Weights of a small transformer language model.
Architecture: learned positions, tied embeddings.
Training: a variant of Muon for these matrices, 253M tokens.
Each number is 128 + 24 x the weight over its row's rms, rounded and kept within 0 to 255. Layers, rows and columns count from 0. The size above them is the row's rms in percent of the matrix's.

# layer 8 MLP up, 768x192, rms 0.102, rows 751-767, columns 0-95
size [ 97  81  92  91  94 103  98 100  94 101  96  95  96 101 108 101 104]
[[152 178 117 159 124 126 148 161 112 120 169 152 166 135 136 159 153 126  90 118 103 145 105 132 167  95 100 136 186 123  83  90 115 125  92 134 158 141 167 116 114 134  94  96 121 124  81 134 126 127 102 120 131 117 171  96  74 160  94 157 133 130 116 130 126 147 125 140 168 125 122 154 138 130 147 145 162 130  90 163  80 184 131 126 135 127  99 128 128 109 171 129 147 111 144 149]
 [138 137 143 123 133 117 141 194 126 151  91 133 136 166 130 143  73 117 157 106  85 103 144 148 144 116 121 109 159 134 126 135 148 137 105 120 141 100 120  88 202 161 127 124  96 102 147 115 133 158  83 107 125 138  92 133 142  95 139 117 119  78  87 191 114 161 116 129  76 124 121 136 146 123 152 126 113 121  80  94 107 117 120 141 153 131 120 146 149 124 123 127 177  94 101 134]
 [117 116 105 139 138 154 131  87 162 110 105 140 134  64 148 130 144 142 127 128 123 113 153 146 155 128 107 119 141 176  83 124 129 165 142 112 141 166 119 131 104 163 109 136 112  83 155 117 155 112 121 151  97  93 115  99 154 110 173  93 127  76 123 107 107 124 141 135 102 152  98 130 103 119 150 143 114 200 132 102 120  88 116 155 123 135 171 161 104  95 134 104 138 175 143 161]
 [160  94 147  83 125  83  99 181 131 119 146  85 157 120 113 165 109 133 127 172 169 117  89 127  70 114 134  92 138 116 114  85 124 101 103  92 134 129 129 159 124 103 129 148 158 134 131 142 104 133 100 120 132 122 144 135 131 111 113 173 145 172 100 165  82 142 109 162  96 111 120 125 103 137 123 115 135 144 101 118 158 124 135 144 138 105 141 118 162 178 116 105 145 160 135 106]
 [156 147  94  77 113 144 115 108 116 136 149 110 148 136 150 126 119  89 118 108 130 102 138 168 128 112 161 117 131  89 149  91 170 169 137 122 110 113 118 134 133 116 151 115 124 138 124 129 161  95 116 149  99  84 116 111 118  87  83 136  95 113 138 111 135 125  69 137 148 135 150 132 167 127 140 108 124 141 145 139  86 129 176 144 107 160 136 148  80 131 126 119 179 135 111  93]
 [116 147 131 136 126 100 130 131 106 122 121 114 177 102  72 134 188 106  97 142 151 132 100 138 167 138 126  87 186 149 114 125 153 128 175 112 115 129  98 118 131 130  85  94 131 144 110 122 106  89 159 178 129 105 103 125 149 136 121 139 153  98 154 125 125 137 131 130 120 138 148 125 149  96 161  98  96 106 127 144 159 168 101 113 139 109  74  73  93 135 145 114 129 105 131 128]
 [111 129 100 138 108 146 121 145  92 119 125  95 153  91 118  95 162 124  88 142 110 126 130 121 140 135 143 136 121 138 130 139 165 124 142 123  78 118 124 117 134 183 139 160  94 166 156  74 133  94 141 129 126 130 143  85 106 129 154 146  91 114  94 105 134 153 122 139 126 132 142 111 128 181 130  75 111 125  96 100 138  89  90 118 123 133 163 141 153 114 134 132 119 127 138 133]
 [114 140 128 120 120 145 122  98 143 123 102 131 131 143 140 113 134 155 159 128 141 153 145 125 129 147  88  80 116 145 119  97  96 166 132 137 120 144 124 133 126 145 112 117 144  98 110  60 142 110 161 112 141 140 105 117 112  99 131 133 123 131 156 167 114 191 112 128 116  80 144 113 135 134 181 137  93 133  91 130  91 136 132 122  98 124 117 152 128 133 155 139  85 124  78 136]
 [119 103 113 132 126 119 102 154  80 102 143 104 102 111 137 103  87 137  82 123 142 126 126 165 118 134 114 155 151 100 100 125 144  98 171  90 136  94 164 167  87 122 118 140 148 106  99 130 119 132 108 152 155 113 145  57 119 153 141 124 133 102 124 110 117 112 122 178 119 141  96 133 161 171 144 120 106 137 155 145 132 163 106 115 124 151 157  91 167 132 134 127 164 120 104 132]
 [172  85 167 118 109  67 158 153 145 120 135 113 147 114 165 108 144 127 133 111 155 155 132 128 115 146 131  95 125 140 102 126 128  87 165  85 119 171 120  88 154 129 121 177 153 125 139 121 127 128  93 131 111 138  83 121 113 130 117 162 115 100 125 147 122 103 103 118 134 112 126  88  51 103 140 157 143 135 120 118  88 154 142 142 101 144 128 136 139 128 132 181 111 113 110 165]
 [139 175 128 150  97 105 148 129  60 125  69 124 110  82 146 148 151  93 132 134 124 108 143 145 145 134 135 122 134  99 124 122 153 160 139 135 109 122 104 117  91 150  99 131 136 103 136 158 132 126 121 135 110 175 130 150 114 122 157 183 152 179  84 140  65 126 115 140  87 114  67 110 127 118 140  81 154  88  98 140  95 148 124 128 112 100 132 119 115 154  85 119 124 144 150 126]
 [128 149 118 130 149 124  96 133 152  89 132 122 157 103 147 141 147 123 115 115 112 118 157 134 136 110 160 165 111 104 141 140 103 147 154 101 154 129  94 154 130 122 150 122 124 115 144  79 102 127  79  98 127 155 102 168 120 113 150 132 117 143  55 114 138 116 102 141 126 154  74 112 170 153  98 129  97 147 105  78 157 116 157 116 125 129 116  66 126 107 106  93 177 115 131  92]
 [152 136 111 103 132 119 175 119  82 118 120 159 125 124 128 126 136 135 141 153 128 133 141  89 140  82 131  86 117  98 115 119 125 161 132  85 138 119 120 124 114  96 136 139 131 115  72 136 165 141  96 136 113 141  77  86 106 147 144 143 167 102 134 114 141 168 110 142 122 130 118 132 113  92 132  91 169 161 156 118  99 138 143 111 145 136 197  89 106 141  78 107 132 100 136 126]
 [105 146 147 169 112 126 139 144 127 165 131  90 113  83 159 112 107 137 176 127 127 161 120 120 134 117 131 108 133 106 142 133 138 110  84 164 130 128 117 159  98  91 125 147 160 107 149 115 142 114 194 117 148 188 146 130 146 165 115 173 151 119 126 120 150 126 124 105 144 126 155 150 109 114 111 167 114 128 130  93 137 111 166 139 170 128 160  86 166 119 174 135 123  99 148 115]
 [159 133 117 127 108 100 170 128 170 144 118  90 146 114 137 115 144 140  99 108 152  99 172 149 103 157 113  97 149 125 152 146 150 166  47 134  82 103 102 134  79 177 145 101 168 104  81 125 130 151  94 173  93 111 141 159  91  93 119 141 124 116 112 132 127 101 163 152 128 134 137 122 135 144 150 105 142 139 130 123 131 105 175 187 139 115 123 104 162 138 139 116 121 118 129 101]
 [134 169 112 117 115 130 109 179 149 128 127 123 131  80 126 120 128 161 139 124 129 106 161 102 131 136 115 135 121  92 124 125 114 129 119 124  92 115 128 175 120  86 177 144 148 114 122 162 130  77 127 115 162 130 151 105 105 135 117 178 122 144  84 112  90  86 114 106 111 144 114 113  86 140 152  95 117 166 139 130 146 125 141 140 152  92 115 145 114 155  94 119 132  91 120 143]
 [128 146  99 108  96 125 157 131 111 167 156 170 164 126 114 143 152 135 169 143 120 104 127 119 136 106 110 119 111 123 136 113 150 141 127  81 126 120 104 158 148 135 135 150 143 119 146 113 130 118 158 118 144 122 149 135 115 146 131 166 129 111 144 134 178 148 117 105 149 121 138 116  79 139 118 182 143  75  79 148 139 115 160  94 144 134 117 171 119 148 217 145 141 128 139 129]]
# layer 8 MLP down (transposed), 768x192, rms 0.028, rows 751-767, columns 0-95
size [ 92  87  96  93  95 105  98  97 100  96  95  91  94 100 123  97 105]
[[109  84 112 143 159 101  87 149 142 143  82 155 127 156 123  95 100  93 155 124 152 134 148 101 146 142  90 106  77 106 107 150 100 139 122 152 100 109 114 152 160 170 118 159 115 158 143  93 144 127 125 127 159 148 122  94 119 123 136 117 142 117 145 109 107 147 117 150 157 116 147 155 146 125 107 108 112 139 117 126 129  89 146 125  66  98 106 136  74 157 130 149 158  90 128 156]
 [157  77 108 152  95 121 138 183 145  96 151 160 144 119 138  99  90 134 144 110 145  94 116 113 109 113 143 123  95 146  89 168 124 127 112 169 136 182 148 117 113 112 113  85 151 140 150 142 160 114 169 144 160 155 140 118 123 163 127 117 139 134 148  91 110 122 108 132 132 113 136 125 147 130 152 120 157 102 118 154 138 110 124 101 165 130 132 185  89 118 130 114 145 155  83 170]
 [ 77 111 173 115 110 157 106 125 110 126 160 153 100 154 152 112 110  96 108 129 173 187 106 115 128  98 110 116 101  64 169 145 121 163 113 117 122 110 119 144 133 138 132 102 166 133 139 148 129 107 134 144 136 150 126 168 139 136 140 125 156 162 144 129 130 118 142 119 112 162 134 122 142 125 116 142 144  79 118 161 123 118 111 141 115  77 112 132 156 125 171 141 134  88 126 125]
 [148  91  80 122 141 112 112 116 130 143 163 151 116 172 133 132 131 116 146  96 169 150 126 115 123 102 141 133 109 137 140 150 129 149 109 103 123 137 162  78  98 149 141 136 137 119 148 120 181 152 180 134 120 164  85 112 134 159 138 146 128  89 105 113 184 112 114 107 136 143 115 107 140 147 145 140 143 123 120  78 142 134  88 147 124 167 157 116 102 110 120 145 142 118 119 175]
 [ 95 132 126 145 157 115 143  91 138 122 140 173 109 134 114 142 174 128  95 107  96  79 110 120 143 141 104 120 114 134 129 150 137  75 131 107 103 178 178 119 143 121 129 159 116 125 154 130  84 117 109 136 163 111 144 115 118 109 122 134 170 105 115 130 112  92 132 117 163 141 155 111  97 123  83 134 151 135 105 131 165  99 106 104 124 139 115 161 151 193 113 124 120 160 116 155]
 [169 123 158  87 110 126 156 142 156 184 120  82 151 151 159  94 139 170 110 102 109 112 129 135 158 102 155 110 128 130 127  93 125 110 185 131 118 120 108 150  96 132 148 141 118 110  98 133 136 103 153  98 105  99 166 115 149 151 135 141 116 128 126 120 107  79 172 106 149 148  65 135 139 135 128 101  95  85 148 158 128 127 104 157 140 115  63 154 183 133 123 141 139 114 109 107]
 [115 122 130 144 126 103  95 135 126 142 157 114 178 118 138 126  94 168 144 112 119 116 142 140 114 109  99 120 129 155 150 142 146  90  96  93 130 149 130 140 133 104  42  96 143 111 126  95 171 149  92 211 100  60 173 142  84  93 133  78 119 129  92 166 121 136 105 119 143 140 160 148 128 120 154 106 165 149 100 113 115 142 129 110  86 141 132 128 147 125 148 141 128  91 119 145]
 [136 117 116 124 131 149 113 121  72 108 133 181 132 118 128 133 101 126  78 166 122 117 141 148 110 138 151 155 127 119 108 108 137 127 112 154 122  94 140 124 132  86 102 111 105 106 112 182 133 131 104 129 166 118 138 107 156 129 105 115 148  85 103 107 148 177 138 107 111 128 134 117 167 151 145 167 116 167 112 122 103 144 108  82  96 125 131 118 132 131 115 153 121 100  92 134]
 [123  71 129 105 116 164 171 149 119 124 142 168 111 146 122  97 114 138 136 109 149 129 124 112 112 174 149 135 118 127 143 100 148 130 122 166 157 152 113 116 133  94 174 139 126 140 137  95 174 136 136 143 174 134 122 168 146 116 123 169 111 133 107 161 158 114 124 147 153 143 119 120 133 129  83 109 106 125 121 101 169 147 131 106 118  89 133  93 131 136 131 134 134 121 141 118]
 [139 119 122 125 114 120 121 120 123 108  73 126 123  99 124 146 129 130 171 118 122  97 120 102  75 135 115  95 129 176 150  98  94 123 136 161 104  64 156 138 145 183 121 100 102 156 128 139 107 115 146 128 143 146 140 119 138 128  97 129 152 146 116 115 174 100 126 168 100 132 123 137 126 153 138 165 106  80 167 187 146 135 117 140 182 142 114 110 167 116 145  88 113 152 140 105]
 [137  93  92 114 148 122 100 140 135 131 131 122 143 156  53 119 118 163 106 108 156  87 129  92 135 127 107 128 147 134 144 106 114 130 160  79 114 127 137  92 110 152 101 121 117  88 159 175 136 101 158 101 147  93 188 130 138 123 128 110 145  81 159 139 127 114 130 136 148 147  90 117 121  98 114 111 120 155 148 136 131 148 118 103 106 167 112 104 101 100 126 115 136 130 147  85]
 [ 79 140 113 106 107 128 155 151 107 161  97 150 138 134  91 128  86 100 136 116 129 102 128 133 110 129 116 162 145 161  99 157 143 114 157 161  90  85 120 121 161 142 120  65 137 125 122 117 127 159 141 150 157 106 127 117 118 150 123 119 119 130 179 119 150 141 135 151 125 130 144 161 151 136 143  98 156  85 102 155 171 167 116 124 106 103 126 138 136 181 119 105  90 124 141 111]
 [124 162 134 149 154 123  88 164 160  86  99 131 102 162 113 131 131 134 100  96 162 131 116 121 116 133 113 129 112 169 179 125 112  97 114 172 130 168 168 105 150 134 110 142 144 141 146  99  79 141 119 107 155 145 153 153 122  93 130  94 137 126  99 148 142 119  87 124 133 138 155 107 175 145  92 133  98 100  84  89 144 132 118 109  88  93 157 115 126 150 144 115 122 153 138 119]
 [126 117 142 112 118 158 168 127 159  97 126 104 183 126  92 113 147 162 140 104 127 126 160 116 116 118 127  75 137 112 139 168 133  94 159 109  93 151 109 155 157 182 152 100 156 103 107 146  87 134 148  96 136  91 114 151  94 153 142 112 123  93 124  86 136 114 103 156 123 149 129 126 132 116 134 124 117 149 113 156 134 129  84 149 120 128 131 144 145 121 138 156 150 170 130 121]
 [134 109 135 136 110 112 168 115 129 104 139 104 139 137  88 108 146 148 108 120 141 148 141  87 159 137 150 113 120 183 120 103 123 137 102 124 127 100 145  94 157 134 143 140 125 115 128 136 118 103 151 159 154 176 113 171 114 136 134 127 127 112 137 127 129 109  74 127  87 129 118 154 142 159 113 147 119 165 167 113 123 148  65 180 143 135 120 154  99 139 148 139 115 144 112 125]
 [144 130 109 149 153 114 111  78 127 177 114 160 119 112 129  98  85 110 171 112 115 116 160 122 128 162 134 153 114 171 114 126 149 148 144 143 161 141 149 113 129 118 134 134 127 157 120 113 129 111 146 112 135 134 121 143 178 138 125 146 156  98 154  84 143 173 122 135 161 113  96 121 121  94 117 105 161 116 171 142 136 111  66 140 129 106 145 143 197 123 175 141 130 139 145 103]
 [146  97 115 123 170 131  87 106 117 111 157 116 124 158 136 117 104 100 104 126 145 156 145 115 119 123 125 135 143 186 131 142 150 126 147 145 133  92 103 124 127 152 152 117 119 113 149 178 170 170 193 128 152 142 110  86 172 128  86 131 111 116 116 106 136 147 122 139 119 113 113 155 116 109 148 136 152 164 146 144  91  89 110 159 131 152 128 109 114  72 166 145  96  94  97  85]]